From a checkpoint of a small transformer trained on Wikipedia: 10 layers, RMSNorm before each block.
Each number is 128 + 32 x the weight over the matrix's rms, rounded and kept within 0 to 255. Layers, rows and columns count from 0. Numbers have three digits each.

# up: layer 2 MLP up, 128x64, rms 0.164, rows 12-78, columns 0-63
# down: layer 2 MLP down (transposed), 128x64, rms 0.147, rows 12-78, columns 0-63
# gate: layer 2 MLP gate, 128x64, rms 0.17, rows 13-78, columns 0-63
up12:165107164129145129065157141126145087098085125115199082109104137113205123126104155112187188101116122149103155192110120111107105106150093148130138166131150134169167111158178080104157133133153142
down12:076152089138125143152091088126116122136145142082105157040167074136127140097162087139177088104139105121123131081135190115138115170084148156101128087169123113088072082152086178138102100115098175
gate13:141121100163082140105134123106126114127190145069153120148088132111138128152132103131113152137133154134155162113111142125144127098063138176109068158142148164118189113191131154159109113069103078
up13:148114148164138116135177157151125149093132141180118141109113140129138095143128131166110123119121096098099139112110122129193140130199175143159129097175124111091135192140136164128154131151141093
down13:152125133165200087138191101125054133130152143148103165153103152102135103167127156088169150094104115138108125117125134099185181085144139082140109114145174110074142169111131127093107129130122088
gate14:145118140114081171124114147137138123081117169130073106139156111056140121113146130154148151176124120138094087161093116182133107178167106175178056158121217124088155130173121181137163153092098129
up14:149105127118203034146125112144165113079152169121135071150155117115189124112095184106107111112121232148225107112105154107129171127056080124140119132159120104084082142087132117143090134134126141
down14:141139141094128105120167119144184146091083216125119129139125091135159173199114190134112125151104210129162118159139124138086099147142129165132144158154180095091118077086105177089123183138123126
gate15:207106119099146109124083132149143090121107127128092113122071109105100115173147119132054141148101143092148167116044139108156176164165178098168137110099154073050096165081112161144164168158132102
up15:120148119127152224123063162194132153144109101145126093104155154116085145138179109140111209165127161093118108160158130105135114126123155120127133120139099090129057153095121145081187142164154138
down15:061148133135166152118170110098155127084120118109168135144174157154131117118044139143143088106152147161138117111170103081099184176136108162061083147150103191186148109117129125126122113116160164
gate16:090158177130152148099163157144076170117147114184111141132150138133170104086203148132165110192039186129108144181134098099128067124108154151139071140144074102179160145097073104144152108162200119
up16:109179207155110090138090116095116089112187092122139116123093085129151150099131178127142122138076162110097155097130157099175068136123141139089102060170121117156143111067106113094120113142154162
down16:164097081124145114138160161102165134106100107146159155122079159095068134189082138095115120090197081150201114113133076113102132089185067126108126208153167102163064097157162152157153116181098112
gate17:073189090131181185121056085091075145118177202120153109091158149127120155148160081148142133208107058121081169153149086145065148094107143155079101106111126135132150137191130048157049147110164088
up17:104113127143127070142118125168239208136114147091106131164130162175162107100140165062155143099083120098148158135144079079106079090146186115149092134120109141128080119100064088131110152128152122
down17:141102166159090120117119179167155124133094129133152114166140115129108155037118114108094098087110226100164143123134163133099115164150147129140157107155124093112122151078133177114241073125065148
gate18:122093100084113198174120161170132168145090143133117150156112202211171175131106163130141189102068158078164160167175100179116118158136189100111074110154086156107136154181100092199123166100134133
up18:152149106146105141202129125048087138135100208102124163148027119194128109128167163107177121110060153136105076082138139170135083128080097118086142119070071172137153094169129208179126093124144103
down18:068084142132164134095125127183146132158131078153153099095168113056129118118139117160100131175167115096117128156057124062142166153178145125149123122136172090143129173099089073112129132121150121
gate19:137080127157111154107084118151087097134133123076084155172101115109081097086151081146161155109124107118148131210106123185104149154178148088135163150143134086111133112142150165154132134129148159
up19:136159147103147120164180111085134134064122117174146092070128121121174162133077148106164127140128125123113148129120156101176095131096128156078108116107128146146129171108082104107167135111115064
down19:135131113154197163119133104108112103152159056160083125103119101115130108146157160152111088080079086104088106151145168106143144137076106123160105180088139135149132153153108100065127078079165148
gate20:067147132126083132174070135127123113145125134114167134182111138171170134136167097113144132143102138119135131120139083107177142111126094111136137110120154170167104177148118097167136107157126175
up20:141064126160157149158130130132084168098110116116071127102170191069156091093098145092090134101136141231166166124208152106137144117106077170114128131168155143042134064127163169032158135055173187
down20:132140130104122102119131121091150112128171135110141113150085139153144164172124113164168145168131139022134118135061107158168127126118149117153148139061134114183093180140100109190119091173079132
gate21:128104108118092159124161120094116127083106135102112094130139138176188089174128172153103116092157111122141133152130123168143173105172125049204131142127129109100087139108112153112129088123139116
up21:094128130148129143150121137093062142043125135087135144129134139167135120156110118112097121109163122162148126144157147160089172111124143091178144115114133127126091110131124126091116170130155091
down21:061145157108154101103084111095132157074125123122148154119109153132099134101107094099104111093181151176166125163134127165053126116081155171108119108144169155163076086129117173128139143117138122
gate22:143145148065162130171109194188072193089122137149093087140154189123127058100105086192140175106103123150154135123184177103147126141100191149121106107128159118094068175187061108168202135170152134
up22:106103145094104188208166155086106139112094159137171100107174102156181144168117079153135143076196139185105074145067119090119127154133150096140112081120141165146136131133153131080114137149135113
down22:088135135081120135154109117124167144135106134069123166093118197171104141143090122124104169111118156118138191086150107143097115116171136137098129080117155125186100185146065147161158176131185177
gate23:192138127114097120122152132121128159114148158119147121105105107098127106144119206111134121127179162209109110101196124123121142164097151139152103119148146085201160154146116186115155105134139151
up23:177150100150070152168157120148130101117191141085150127115154110120160086153090135178146134134144095111145161112144166123101137121186055149109079142148159075090134136093135125114130145166118105
down23:166144168162112109132135153158113173103120163137145097075157088116129093133101116093163158145175167152091090097212128151149154119142144122153102121136100060160138146156092197093155113108117116
gate24:128140111163061204132141112128084075117184116183152162125127107120143104127142128114115127138153119150104106112136114116142175108126096065106125093199138126118112151133140079111125166136148167
up24:142164134173145160123150162129135110050127178207125169101088130135111141135130133065122101156151129072158111101104131094152194116115158059125152127119128122146128142121113094132172130211178065
down24:139135180142169119107099165131106143055155147113083112140104136189082119164090181119041120106116107139173179131184118151104112132126162156150119155173088098147126127162082124148070114167117078
gate25:130147138085082099133122118114120072160156169111134115131175133116162106172131074151129138129163160168167055172113122124159174072059103129192137136139138158129180146150137141148161181131129150
up25:121059145146185116138124158110207183122122110099134112139130122162129164106086169120142115099096134124100136106166140084073112147134159073092115111118162078133090157123137164135190079149145126
down25:125101077145184143114183137142094154122124099034136118133138134163140150123094224113160121162094066101062154090143134096104102170125173059096130094147114111129144124111142126155191099138136114
gate26:150102143009070176119082111181113118105106092180158119151158144093180119150152149112061160152064103155090105104180114146141165166197127134151102084130100146138111175146108163143114115120120212
up26:086154066148113113087140136089192165150057118113151114179171082155126084147138119126114089152155102106150152203106120086143163080088127119119191138142101144165086114137075159083175129138112129
down26:153139172155138124110124103188107085100144127153090150125155106099159118124215106134154115142159125082055133143099155063126124123169125154110110135110182129135177158177132141118080096135114142
gate27:140103166140128151106126219129072218160155137136185111078114130137109110119142132117163131153142096154083175188125124157148159144151112160174179114133182093079150160193156147147141028152107166
up27:129205078091107122097150119122203102130097086137054128139181139177126156143126113174143130153139069046146119160102059108156107105148180099160106123127068121182126171098084068129149133120115108
down27:149132093138079221108167078107155088103069123133071101148149146143177083070142107172176113168087090138098076073087094129132126101137181049111124159062096119080151134135129155155067112132157125
gate28:177131189155130194054073187091072108109137110126083148101115157124199109057105122157120127130115143157142097101108143103117106068110212124140096209102126131096144139105165171182139179103136101
up28:062116057090114130161157115128167187210147164093150071171141104096154123138126136137141122120096115088090097106142094134111128168150067131107197107124141141153123140183121093080114109146121180
down28:073151085142137062157151129123118152185163100137138100131133105193091121206180114202160119112136078129117117172136115102116084138126102124117131080127155130141155165126130126134143080067112205
gate29:113168106145119116083119167078091150090149123117128153125099110146101129136198126095092137075084143094167121130134110133200140128177141133111116135151117093108153181108129152077108112154076122
up29:088144126128120124094078141096086127085111084139137132106090149137097158153160104118115159070118131091182099153157126137179144148139170171089108113133144090105160171118133147105118116185083128
down29:116173107102107160088117100144122134104075130151131133105144110142131130087079128134172099192193157133180195149130163156121125133147080133115137097145105143136096076159158125131163164156134079
gate30:116095114190164161095086068181097133110094163069116139050166094152123113150126102106130081127118113077123160111110115107175162082125130096143135170082172093130129092133181110103128192074132104
up30:143133121168176132155072100143129135103103114117147110037149143142072134122080176125186076137114097087135170109140160122145118106124114145095114159133149084119156120098178099111158164132160109
down30:128104132091097170149132115170196161085096123147134093083117195141105126122170117141114157155163178148183134103139131151108092167138063111132179105126123111136056125126145145140141136136190079
gate31:085128096110142131136089151152178075059076070157158143094135151167109095126152126133148148112105091130092119156128115127156132144157119114121155159118167104119121182167131170117166131173116166
up31:081116116124131124121100081137151124111114101167167128086155164164119130091116134124123106127128131148102122146185125125082159131143097123116154133097123112094107188188164116109144191146113147
down31:133168100088118068157140152137140140131141145123135151166093083132123123137090093104125146135150124156122142095101142095099130127133133168138135087118123124199175026096095130197094159135154120
gate32:177107103188187123152090131143134134107156143115130151128160071136143128079133134152155124113135133115174101047089136103207134150103098160129201162154155077122160157128144106118155107152103141
up32:151222185151177127128158192128144196083117153144171135101160138169084065089104069113163165152079158121171158111114158111193160170156195186176105119091101135116114186114156121158140092083120106
down32:137120153133159150155168140198173153065059107150126198175157111136139121056180102129105128121120119104183142117124158110112119158142096201173157211131180115127106167140075173164131161137150173
gate33:093125124049121103167060149173117119182141032150073103125099148120123061115103117136159136153132103168133118133176138157164147087074162151128082169162161077095122127177165115098141139101098115
up33:175151147129075102082130137129126122181120096102114107078135143171163123075111111112134105173170114125155128163183126181151130100109165131146124144149123079151136144156192167141134138140098201
down33:152179195073122125186096138135178144121080095112153177093101150148151070115130129088143132133120181104172164132140133177115137108064143134155145175158130070181084169179153108136121156066123087
gate34:068141175179176161160113130126157194146129122130083114076121047100124088065118144091084082102121114112086108148062122130131131177112123104170147072102117140139133122150104099099081161123111137
up34:169094087113135112091130111050140177141106152060212163180109144088095102148058096031175117069107161099097117127156135170172128172075146177119095149125083083096115137219112154133157097102107108
down34:042123132100203165112117141162144148150080123153087129122085109124113090122168162210106161144151138135167099095028241103113168154122111094141139106092104114194112137061087134085106146159186152
gate35:091135141128117155134122102165113160215171078116108161170087129155137108114085087152168159189152113125100118220135123158175152118144114176159114158062129131122156114201133154187161136106144164
up35:146081107108150162157107121147148175102068181142087052133131139098174155137102143218135098119138150125097141134106099163095140107164161150161143143232136118075122106128170128117146174134131136
down35:130139106139133135196152082188106124129123100122066085117094132131105137139143136123101203204104148096111087173106164188139170145144102156163147138127058114131129152156129123081144117112140210
gate36:125087095148117120120161095099122150180140132125093130142129123124134154119103152112138164115158141170114119154125111118114113111120092139140111104090122100119142066141155163131144116149079133
up36:145126126139107118139135115132143131160125155104143171174095148095120149101133154075088097130134176124089144117109149126093193116119126112143111133127122135098154138158165106128104136177077139
down36:060134091160118150102116093132142155117124144139125143172139193113127153099124134120086106148108132129093126122119133172104130094150133160107153127101146108150121134108157127137187124156077113
gate37:136163208164153175142098210104064164125124130171111121073137155128103151138128133131133166195112135176097135131161142129106141083196116203120042153106178129122180137200093171195155076057148103
up37:058231155112111171135166160124130186086024196126164144157130066172121120151109103145122126124113152171128132162104117120082121166091168122130104155098105112121141145175099120101100113118119127
down37:063160116120149118107057144129152125171061112087158178130134164152156169124096120045091159119180154166165145130082131182099171127135131169127088116113105088208117097145056162131214094126119120
gate38:108138123139133124137160103101170086179173114145119131152147122117134150140093088144155091150128121140126167148176146135172176124120136170105102122104120117106148168137147094213108106112095096
up38:135130062085099109148132114173043141122095131144165115074110127119162089082134098179120142128157151117134164116095099130071105082102123095102161123125178149103117063130151122088109173193126148
down38:151098054126150133173090116156112159146114096165158090067159135122201089119160118146137164146137098066156150142078135075144132077116119111111107140106122158121181134145147137131113102149086136
gate39:132104162099152148071129145151155142127135114106203142092198114103140109114180176200159139132114109135068067155145108142119091130057101187120098080140182106109176152131134107118137159057149145
up39:163112214128156089064132112138164170166098178099175122067139118120133146149150135135114090071113144152147116137112064119127150180041142161110127122165176163102174105167141164196104125092118112
down39:047132150152136186164136092160062140173118134082137139141137176153135117108102120099103092053137152172157200131193148134111128133118159109142117088150052132103070118104101094068110164131134159
gate40:095116108161167133077144124132127162198129133146140142098130095169123135090122129172101126137145097114058093124156135177149146155118144136112093202064174096149058151132137140079128146103110166
up40:189175128081120168078134185132102120067072115045141169097155137138151145179096077096140148182080102112151226179144176033165126080105141158111140144119086108120156080158083096184131094158075109
down40:088153104145188170065139130147109192130146176166115104027131078137135118061190147159163073145116090119066092151180145160199133168093183108129062198108208044133091098135123119104129149131118150
gate41:147103106116119122084080135128095149125148118140186154117115114160129135103184103195136154147125141105096105140124095153162116134134173122081136104099167186098142122113142151111129132124108073
up41:156170115117083135142145186125109190171144161096149112133195139089100100134212140175127101165133093128100122058184087162182086109159091130115121066119159227113116093098123139118154172132118095
down41:039146207110073085136164127081109112119152085169113103121083136160126090090152066104089143103097159212086125134111144111069157157134087144108110133167116089160102123154052139168123103113142139
gate42:207198133111099133131110147101097152135180110113144187137149103151146146126169096138117122172093189212119037167130127114070115166081164172125114084119149135223172110128129119211110112111111149
up42:121115140078134091168124097164155171176059084080154084144139144180135131161122160101138249116144128069089168083180102112173146129176170121101103131154139097099104109169119135120130088140137158
down42:010086107120115175106144087149182153123070118111109140124142146118166161109111150097112179094103049105063179105096151114173131106173151086091131152169104159052120125092085121118169086097102090
gate43:165103191160112114153183162142074124115143159105138115147115112125084081129137117143141089111131186160094144171092165082083138143141113135113137140113146115125106128143146139165117133087100124
up43:122148120166106143090106129167125084101114108212099105113173149141107173148124133121122121187108112122123111097172105154131136111093114101193061080140151125110122113055089105165169179160191141
down43:147063096173098177101073114126123113141131136160107063092181082099175165115136126147115125178102030114146094108144104090179160127116130141196089129136116160112156099105112135131118136112114135
gate44:126126113072132152193074181131106138152091123165094090140211194084075126091150136156150189111035139146143097099153152128104137146077141134081125123075161136149093129160107125170179147119116133
up44:132143125124167099100147141179112096174155092152134134159185063114081099150156079132139146156112139163102171104138151077070102113076132151144199128062108122141042166149102159137145065139129132
down44:130148109110087199177109183162128137119114135143096053106141157100115093068166104151202164106134119067125117178084192163122151145136098122100136197107151088089110095130143141115135169111139113
gate45:136125142147097137109161113082023143094114173127166095078103086132128173104174108125123030160094163130127094142082101138120132113118144146167096106198089182135124168124131122114122110133119099
up45:123153111113108138137116089137175117111138196140098115142098168144088108163117178129110147136145071075113177073105104142152194205097144062063112139086123079169123160184067140106139156168164111
down45:108204134130107123131152119113176073158187162163122202124176172120118085189176148149095128135165101158109184114092139071161155169085122069105163157086131093148145142176111148154068156168170127
gate46:137155115123120121091145062102180134149111104100057129083123097154160114148156174167147133152208069071099099134069144099189148086106195160137147060073129112104100128088111087114182145125114128
up46:161138065158132074102160139176160075191129133150179108147148151144151163102050136157112139178122176153170194118130089157115112134158125087161053119147113086113151109126192160190136123140114130
down46:153113161129121178140162132113104134118100109119073176082139070121171100121197130113149144118166096049081097146123195098202132101100190133149127144081099176141126124116106117104098124103143136
gate47:112115135130140061147123158135150123139118108131112155141148188155098160121148155140123156080116109114133117071178069153128153106138127116140074098175134138133119159163111163128163137153157161
up47:161127179147121163110172090126126090056096169161133079128155126177203133114102083131138106173175128184077113155122141108160049116098161139112105148111125109046119080056103047146134126175090050
down47:169161088111169104130120201108144158174136059124052120116140126066073171124156162127147113059135173129145148124141098136116187145166112157115102106146115147162117167178095177166072127132154142
gate48:132147173137103151153152132134158105165153139134121147186127127181152090067146097167060169078139127162090117098164080139138110132138157099176131123112124135152165134112143117100181102088129087
up48:152117163157108145100171113079132166154135141139074117125135118101154116088075192163112093082146109153146145121165162140178146146133157135142167134138078157144143099165147169147115100129150088
down48:070144150127094089157154120163163097152104125138139160164125108146120132093145075134080163145132177136126149109165062107126121164115137107156158111141159175166144126034171107110153116148143132
gate49:089118130168100118096089158131133145083156138109159129082092166121115160056122102136105129097129069129113177102186172065147166159142139112153083156101122131110132140114116137084136103205130127
up49:171127111100197082204139138152159128103125137117150061181073166077114056179068201128178153133142149150177140076148088183145154117135105114108134119199164149129168123170174133119177082090104127
down49:225123135157100139098156130142109114140181086174093137117177117087112129126111035161111095145093090097064138158111189105105140114079107135132134168111114128077109137116147101108071107135158186
gate50:161105052120105079090121140146155064190157146108086196155057107045241083114151122129158160150166107124165113088134207149091176184166107090100147122098100143167120119140203128027121114131063222
up50:115116187083143087157145064077094101114136108175162060138126170168068189222147141154145104099123187177103116135140168129196075134062092142127078093166156131079095069097072158143111147139120090
down50:146134142105104149109118147172163063187148180097136161167114106120214101111101132120114187182126100115120168084170159112088134168124041103101144133142139137163096141161111096090163055109098119
gate51:181140185113084114064154110129157144117102172153099152122146126150162117072162109110174128140159137124093112185144120158086131111124167175176106132136136134083114170101098139138144179128113111
up51:140189125143134153161152145125110097125127160143163106127178136057124116109129156135139139186099112178169086102145113110117139092103102095142150114179136096137179114103169134139102155131144185
down51:110193144062143161105127123167112149082123123089135136167170142148131109132125130135172152136116144121191083160123106079137146160102167086157100104205066094192162129165136101115135120111096153
gate52:091078119165125076163096171105144125130132131105127151116138112084100141110171108135112071114071129113075116137104114120151118138120158101113137101110136146123105156143118155133184147108143153
up52:138205120152111123116135098162076145183115134117091148155133121060118125140125120136124145116156152150124120169164109119148060096122096107172194123053159172062082107148121159108197109175127157
down52:128085137148148141099124156091147109111134155109136106103134149196112130105098163073181126081089089107120143087080107154084178146143069104097070139179099087102201150135108159137114153120138092
gate53:114164159186137114073106168154112094147098147145117160120144106139126073078148175075122088062151116134225183144134202075136108163137200093167103140122143172110173182151174156154072061136136152
up53:118165093098163114157210140116162105086175092074118171156109143128118119122093083162162178214086133118104092092187107157113137054098155116100120129091121073100155117058079119099200142166123109
down53:242126111205098172175152112040092093122143177165111150117115113153147113133136136133197120142081139081134089123152148190081096074196126081141163147112087173115145078165140146128149150167119090
gate54:081143114081134178092090188079113130078117127165176065116150129133114096120132110139136120160128127094131155113125143125114117148151196134123119119095134083154149119139113189124107125110095129
up54:121088173137155151116069116099095125139141142100136105118103123141117159137091126121149105148165145099149160107163131143118152108116100073122119128169139129130125137106148135140134148115098085
down54:105117106109142101148173069060195148170131136166201134116100166131171098146105156096126103140145145124151134109147114119135094104105080110147090097126139091124144081103109161156142149121126107
gate55:172102122138101127098176104110060118167139139114102085170123087086158119116130081133110172115148115135091147130160138138133148088081080178144159112133109103081140117153116120140106139061083112
up55:172108130160180079176111163115114078094154137122082104099035159138088074164124090123110206206145109103201118087141155105120091108128129142109070066144139118125108179161077085143117128095142048
down55:167195162161163126121116092156120099144156109174111103092079132140078081143093096123099180171166114105212098098140214096140102076057096141122118112172128148126105148155076159110104126114163038
gate56:129121138134109092159139136081162163172137154089153080158144128138138086136077125144107121121151154108102141106115158100106128157096133130082119178123115151104115086130112112085104101128127132
up56:170155168123147131114126129130105075108140153175105182126109118145101163153130158095104112142169153121143126114095107174115128121157134162174121139105143113140192116126154115074096149107145186
down56:169105115108137110156187129098126127148116148122139094144097110148071137121134203140142141145123097141074108126115132138172144139104124108132128125105111138158164111166139118037099150150139133
gate57:140160117119115121112130095093090156172138151106144133162102138161114146075119124175133114047165074112138105193155112138101164136117178054139142113111126129133175073081158128159115094144162109
up57:154128127147054089165152098127119085139140156148160107110079109134141117135161124108158073149182115099124111145127072130065169151207147117146151132138149121187181115146151167148120170172122167
down57:168104124132136140055139110130098173146155130132141087170129106061158147149125124100175163136102111140114159133154104094124168183122106128089148180135151095121125093086127143129115133067063145
gate58:115118083153109193158104118118085144156175083093114157167115127160176196112133071103164153119156101150120161120156143129128074096105147131126126103109131125117137082144162151103142161110170145
up58:141128144128172126123111099108100146071083080137150125147152110115141129122120153146116152153089155124131074178125113118122184153157118100130096111105145135110109116122150180146149109173124153
down58:119083121106129099095145101160114126153138129107083166113141210095138136150154140086083166107098136137084076166108107173118162166138087068114121144064133167147190147118118114101123112103135130
gate59:112055058062089116134113056133091114138134171127109159152110160046137101123172122087115105121114128087136121144147113129090180102065166149099160153091139176140160078152141170129140134149159111
up59:213124097101084109137197139118137090133130143135128133104099108050108102152115171159176101142122117147130121119111148135104104137163114141078141096145157140121137127156121148164094112127085123
down59:079082099076130130125139048128095145090150151091125143182112130063131152108157124085101091099121117087125116145149109103124132138085115147131158148110128131122135091134178152096160170163165085
gate60:214111165179074129084111092109150139131095173105129161129094076144113049092112115143227165155170134092163110159156185147150108138146124153154101173124165066144198142159120140130123107087084060
up60:144106118110103171128069138096119122137116074136091188168166118110115145137118206121184175127094073111127111142075152180059129124240183165106116104184163160109152195145205160102139129059115102
down60:112122083131141229107136109129120147205110104151120166117172137136101098179134220130122164138072135144118163159059073182083098089154183164141128103160158143165119169134138176149098140110100133
gate61:083173118116146114134131124180131092165078103087145156100125123132182163136133125090126098124109155127130082121109091116161106083105174115193147121098123086153089136109156138125147097100127117
up61:108128129135128163183100101185089153160144126132078083136149148085070178090135142120050136113101117161123106122134140126117164093096140082147137081112152160123128160153089166127202129105120094
down61:144086098111126093083148133045180164108129133121130199161130128161149120127165107161140146175119143116151121157115125123155140173149167185133107161157100053131149139092146114117095156173133169
gate62:193166112160117081073134131135130106087137117107149180139110134117132138126158139139174149142061167108154112085078103170179112092127129110106116081131047115150101177102174163099083096135118174
up62:127120115103106174106120107115102151228157134105131111151095139120107146134085101103089081145190100118092183130154111152111175114128143114128149170125137146104205117148075121171152075120079086
down62:139123090136167149152150077134126151154092110153138158087150164133103100124164100134121135129100157076092137097095124132143120169138178070173060096141142126186109110198062128124146143149145115
gate63:123135190141059095134155136075117172093114138128172125133129083148104106105148142144158135091148155145048126127140173110124161169110106166163113162097126093125157148128109099131125124106032138
up63:117188130094125092092109139076167140123162134216114133095098121139175189154132194187120078111170134138157173093177061126113170121155154133109167106130109120155160113098167116121029178102155149
down63:160156136084193149152102121099171125128133089175139126096119139163168163136095209190142084160158165146148179137180087150112131100129181156124161144092118113136194160116135137076060098157120146
gate64:152143098124112176148135171162116119113101138116122080118094097182189108108130154120068198141165122154135144135153087113122129073112187150157147151120144101146181121169074059115124117159109103
up64:114142102082072183199166122131131106123108149187111094161134147100169130159166173146130131130134157147116078108113124156095138123128127148123130085111125146119130156104075063153130124123148108
down64:095107107107088058113141140122181099144134084152106124149140161111098141086175171094079154130135120202114132099034095173083126155139167145128183111173127131134124110150100113138136080133173104
gate65:150122197188077110098140072103132155170173149087094167143148165144170121091153096117170135090133126090144108134155109147128129100166150131154119134094069120151221105102166155107146155126167106
up65:122124144140162104184109107175171187153149099059098128149159186126159125147176185087125091079119091099137136074147098111112143116146136103133132137130088115096128093124111089111125162176145090
down65:071092104159140128109124160094160082112129092130129156166098129115129105104144168174115107199119094156156087173129138134121130148125117120131151162184144134143082144109129115206064097148109144
gate66:143141147149104150093161131164175124129133099173131123108121106140094079124081083067135124134110117090090179120164115114115126164113181133194077155093107091128125213123019120145083118121102080
up66:100129144172054141133082103088157053150198038128134089052094102118114142189062178087129078101136100145140176166137124099094069163125105093109147115176132127177143128104084149120075114140153187
down66:084132066129116065153107114132107143145101105104167112121114154130106207152106110105074113147116109066189092109084157163142081170161097077075182085173143144177110105165203069133145131174155148
gate67:113076122166136089149128082160116108141164122109134112121088124123139136123148147082178135141143123176132077165166112113166123098114091148209089115126136149092120117116145129151152078153095129
up67:089102113144139139126144085151078123158127145124088104086057115131142116175143175108163124129119137169126137147119089114191119128117060154168120122132135135118102099118110174119094083134089146
down67:127123149164141070108140080106109065192067144114157107122103108109168125108106112073134108121134181183137193127114139115148098115158130118093113187168160130122116131096145117170114073164128126
gate68:115147139163140133078111134176090098095095145142098154105111136122117137062114176123127138097170152073172129136137157153175116157099171120129081143107148107083088209200076113142189168167145185
up68:126166076171137054135130156109145127090230074165142131101119132112099168100165165146130095106110118142163123147106196128030089109097167094104166138086053126122112136125109079110131163126150103
down68:203112136159091204152185122113122119097083159133107124118100158145120127103104099084144130107146100125163152164162115144173110145165172154140150129110106149070138159180065087134161199174101124
gate69:168127122145120142131117123157107150184165124171101148137106157059095116056130167092113133133151139097099156131111142100143164185065145098115113173160130105102164080124148190078153140119173114
up69:105154139062125103148125093098128136112155091058112104121087119119131101159151177136199135113161107097119177186177142173133210094169108147113088080132094117124130127108081055144064125064084100
down69:138140093136095174209128122149131197137161107131109155137117107143135098174168170221180137125138138106104151132126045070157128166097134097126070170150151078118118118114062109159072141079160092
gate70:065091129123161195157117099154138117149155108066101104202095113120107093101113137121074161110148145111050081133167119083136183101132118103164041119095118121083094155136086146059176179121150108
up70:144144105141133111120065115118152149160140152148124160071115156068125135177116076071122099092158093120145178136187133161069043053143146085073116092078171122138139164199128125072103140147112129
down70:125152120201115155129139115093079089150214094136102129175161169158097173155108139106155109168152089129158123099131147190123120120133176120134149192161078098132083097150135130145162161168095164
gate71:083116134115100096193164118171121132173191090093136148155149137145103129101142150145124123116042121077130123120162124164110149115191113064110149121148116139142147151103161136099122166114142112
up71:088158114096174094059126093128177116146156123098151120062136148111123093098187141125192089085095141066141101150113146091155178171127101107157179132116138126115147189055172125167139078220139123
down71:163127109181104136162141127128108147102119126170094146173118119143157109099154148164113117154154123112131084088132151129052113108147136160097075165108156158133094115136148120167042155075097169
gate72:127151126167170120128110083114143095098126189165117096177046140130175143099132143078115113099148174121111173140034136075170081131078152105132153104098070164115139152105114125045140166109131146
up72:137047116162110092098134143125112146137143124123098153144151143126144146107103125074117179150129116098153150108179106165115081098142042061136126170128130123130100089146161107139083132138130144
down72:113214135126101130196051116148123132122143167135118095147125112133101138108094146135174134087105074144101143102187132090139090086151121128105084160140155150145136113122183120056136118182095149
gate73:143127090135188149189105198163112137148081147166079103179142160128144148117126146160113122103116126172117173091110128106082145140113130126125157108177099165137083134120131084113150124184159088
up73:099175109180177139132141133114105132148096128179103069077146100095109129132098156130114100098138126129169175141129115092095154090140194176093170153164102160117083104100129132139072141135114131
down73:170143117123150122126120141118136129105143134133136137186115127124167126129191130170188121116164114119101171136079122178078118123142108165052172060162111125142094090114165085152143108173117091
gate74:101094120119117133104094156114158153100102144173173126153083121098132150148174098202128102120097142132139125161103106108081150173101106113138064100141132099110123176147139147114061131157101049
up74:136131147124113106129139156119132107114108149117117152116103074125120176165143149178141108103092168119170134125103141124121158119140102161132137122134163107101117157079156124118090102113094068
down74:119104109116111091079145166127189161135119114096139130183073146124127167124112114158133106127145105158171129145148129133126134097073092199125143158164115110117100108126173182078061153150098054
gate75:166131128146111121129077129059103150156121107173135129153106108099104136153170123150080125079140126089115096134111165156107158109150082139096129114144129135208144173087167154145116163102154162
up75:151079193163089144130117116110073123138148134159092125167141087126114108152161114096074071125097134091108165152128131109087150157127132135110140085109149168156095184097147149168141152105182156
down75:081184130108110138131189109139134070135094115071095145173144133136067110138116140113186173127123127120113135146125078097144121073137183153188102165125145088149101098158108104141146082141115098
gate76:137125125160169134098114125063092090095107146082126137057073179129166150126139115058184076156121067141137159122146136118164139081160120063128179152114073121113134090105147174115133093193122150
up76:155059153140106102158069083089080118130145139135160071109083158131109154129132135116142154140136120118122167093152132127112128079162105109107179138106111127140109101158100153152164125124101177
down76:141156139112090111103168123150103147156143145161078145203155094073035097105052112116072105158154120126152142132146111148106150127119118169163182142125127110115124098116145143134125123101130094
gate77:115137118212091095127154150110088108104169145102082225085107075150120099066136145090092132115118130120126093183070085157142102129127159092194172150090172115137184122125152133182112095127056144
up77:122085132136126116167079078128119137187172130103141138183117200132100126105172037148137153087114165198153143103137082135165152081146065106153112061154147175082152155129144121094074106124145108
down77:167093146114184130140114104169169132089115134113137157191083151101143132091182085175188101098116110162098171093153050127090132111139078148154097134096148138057122141209162100136164121136136087
gate78:158135195124132153112125065179084113137134145134098095084195118083082163169138184123142118140146154154159115164132105110110145180071156084127061103096125115155132157087116172142142087156126079
up78:163178128215088129141147167172131168078159175169124075072102133099104109103143158137144119189126056133157196171209160131077174130162108188103106152130160132098138086103104114145079141154157069
down78:152163188178131158103126140158066149112181148166087080059137155137009135122156187104151091175132128179161183123163124112112112198092149082081103145115171128155173117094146167202122143107151052